{"d_mlp": 256, "lr": 0.0156, "decay_shape": "linear", "seq_len": 512}
Each number is 50 + 12 x the weight over its row's rms, rounded and kept within 0 to 99. Layers, rows and columns count from 0. The size before them is the row's rms in percent of the matrix's.

# up: layer 3 MLP up, 256x64, rms 0.482, rows 77-83, columns 0-63
# down: layer 3 MLP down (transposed), 256x64, rms 0.234, rows 77-83, columns 0-63
# gate: layer 3 MLP gate, 256x64, rms 0.561, rows 78-84, columns 0-63
up77 062:30 59 56 37 52 26 47 21 53 25 56 58 43 49 64 50 56 34 48 61 48 71 33 42 44 61 49 58 41 37 37 46 58 61 75 42 54 54 38 59 43 62 45 63 42 30 56 60 48 75 35 52 45 46 56 28 49 39 46 63 43 56 44 63
down77 069:54 55 56 53 56 26 60 28 64 39 57 70 62 55 64 44 39 62 47 48 56 47 47 31 57 55 43 57 55 50 72 51 67 76 69 51 55 40 63 73 52 63 70 57 43 33 35 48 52 41 45 68 38 30 60 41 42 58 70 53 53 57 48 31
gate78 104:48 55 65 44 50 53 46 75 69 57 73 48 58 65 53 52 53 51 62 51 61 41 70 70 44 28 58 46 65 58 79 56 51 48 43 65 62 68 58 43 70 56 55 69 29 32 54 32 36 40 49 59 48 42 33 46 48 43 39 43 67 43 50 52
up78 099:61 26 48 49 42 59 44 45 47 45 38 55 62 66 30 62 57 43 58 37 50 32 52 28 54 75 45 50 60 36 32 52 63 40 37 62 27 45 40 57 52 43 59 62 61 51 45 60 52 71 57 58 28 37 58 68 36 73 60 56 32 49 58 53
down78 094:41 61 56 36 44 60 58 72 58 49 64 42 34 33 66 43 54 38 43 48 57 51 59 73 50 57 36 63 72 52 56 58 47 44 43 46 74 56 64 32 68 48 48 31 35 39 71 59 33 39 57 60 50 45 33 45 61 32 49 62 61 41 41 27
gate79 112:56 43 39 27 44 44 47 42 45 60 50 34 27 59 37 44 24 35 53 36 51 54 59 13 23 61 60 49 48 36 55 50 64 40 43 50 57 41 69 62 58 58 66 55 39 63 50 72 47 42 41 54 42 52 42 55 64 55 53 35 45 64 39 51
up79 108:41 64 44 45 62 57 65 34 51 32 62 21 49 75 60 53 49 41 42 47 74 40 54 75 49 52 56 40 35 40 50 57 39 54 71 47 64 41 56 53 67 62 38 42 63 65 29 57 64 60 54 50 33 60 56 61 48 47 34 39 68 46 39 49
down79 104:58 51 43 48 34 65 71 41 66 39 58 49 38 56 41 51 66 57 52 30 62 50 56 69 45 45 50 42 64 48 44 35 52 41 55 53 55 22 63 60 48 32 51 42 33 26 45 73 70 43 59 42 51 36 36 58 72 70 51 32 45 55 36 51
gate80 090:44 38 68 46 25 42 53 53 55 52 62 73 53 52 56 46 55 32 69 46 56 37 60 54 28 52 54 55 49 42 58 80 48 37 44 51 58 42 55 46 66 60 60 41 71 52 51 35 41 65 56 84 46 57 34 62 25 56 34 53 41 49 40 50
up80 091:60 67 55 33 39 25 69 57 54 53 51 54 42 43 54 58 65 37 61 41 36 37 67 54 32 54 62 40 47 41 59 49 62 68 42 26 36 70 45 62 40 24 45 54 63 73 67 50 60 27 45 54 40 49 33 51 48 50 48 41 60 44 39 45
down80 090:54 49 44 24 57 69 53 41 69 56 51 27 55 74 53 77 78 70 49 61 51 56 46 58 73 43 49 40 47 57 54 31 57 45 45 56 49 49 44 48 41 55 42 64 48 41 55 28 38 29 62 64 52 50 34 50 67 41 70 42 48 41 52 54
gate81 114:53 38 35 75 44 58 54 40 50 63 60 51 36 55 48 45 35 71 38 54 45 29 64 55 46 42 34 56 39 44 37 49 44 29 69 50 71 53 51 40 67 51 34 38 38 50 55 43 50 50 67 53 48 52 57 53 71 22 52 39 70 54 49 78
up81 087:56 41 26 67 39 51 55 36 50 40 56 45 52 46 63 61 40 50 30 62 55 55 46 41 31 37 35 56 47 50 45 60 44 30 74 71 62 64 42 52 49 67 34 45 28 41 77 48 47 60 50 56 38 64 54 54 68 49 43 42 66 69 41 68
down81 112:67 59 35 38 58 65 49 55 49 51 40 70 47 46 61 37 46 52 70 43 62 54 52 57 59 36 53 23 31 42 51 47 38 43 74 38 42 65 35 34 50 52 55 61 43 58 66 50 37 76 59 73 40 51 59 57 48 61 24 51 48 35 34 51
gate82 099:33 39 51 50 42 58 54 31 37 55 44 22 57 58 60 57 59 65 36 56 33 53 46 46 31 48 42 55 51 55 80 58 57 77 47 73 63 50 47 66 51 59 61 65 36 59 73 57 49 28 50 57 69 54 49 56 46 34 55 66 36 56 55 54
up82 106:41 55 63 39 39 70 40 50 40 49 58 46 52 45 53 57 50 47 51 74 65 55 39 44 43 56 47 75 66 37 46 41 50 54 42 65 20 65 65 63 60 44 63 72 39 56 66 48 47 40 45 70 36 51 26 48 67 58 60 30 31 39 49 47
down82 109:67 53 40 49 66 49 57 43 32 53 51 40 55 70 43 49 51 65 41 28 65 50 35 36 46 23 63 51 40 59 69 57 55 27 52 41 25 55 25 73 51 40 60 47 61 47 52 60 34 42 63 43 39 78 47 52 57 55 47 56 52 45 61 50
gate83 101:54 77 50 59 71 79 38 58 45 42 56 37 72 52 47 64 59 44 38 49 62 51 66 44 45 49 65 50 35 47 70 49 39 47 31 48 47 49 50 64 46 62 57 47 48 34 58 54 37 39 26 40 36 72 50 45 56 46 54 32 70 28 40 61
up83 097:56 31 56 25 35 41 48 42 48 75 61 60 58 36 38 39 47 57 47 54 52 59 47 62 58 49 60 60 47 34 70 33 67 52 44 32 56 55 36 42 65 46 42 43 59 74 31 53 54 55 70 49 52 38 55 43 73 37 59 63 61 58 67 30
down83 094:49 45 58 83 45 50 56 28 48 38 40 37 53 48 62 55 45 36 57 56 66 32 66 40 50 60 73 64 77 33 62 43 47 39 22 47 54 44 53 39 52 72 61 41 59 42 51 52 47 50 44 51 61 45 39 44 38 55 71 25 49 46 55 57
gate84 107:46 38 61 50 57 58 61 58 79 46 38 62 37 37 58 41 72 21 56 56 57 30 41 50 62 44 63 44 61 57 57 63 46 61 41 42 67 42 44 49 46 29 41 55 47 78 76 52 37 63 43 49 51 51 55 46 42 43 53 26 57 66 46 61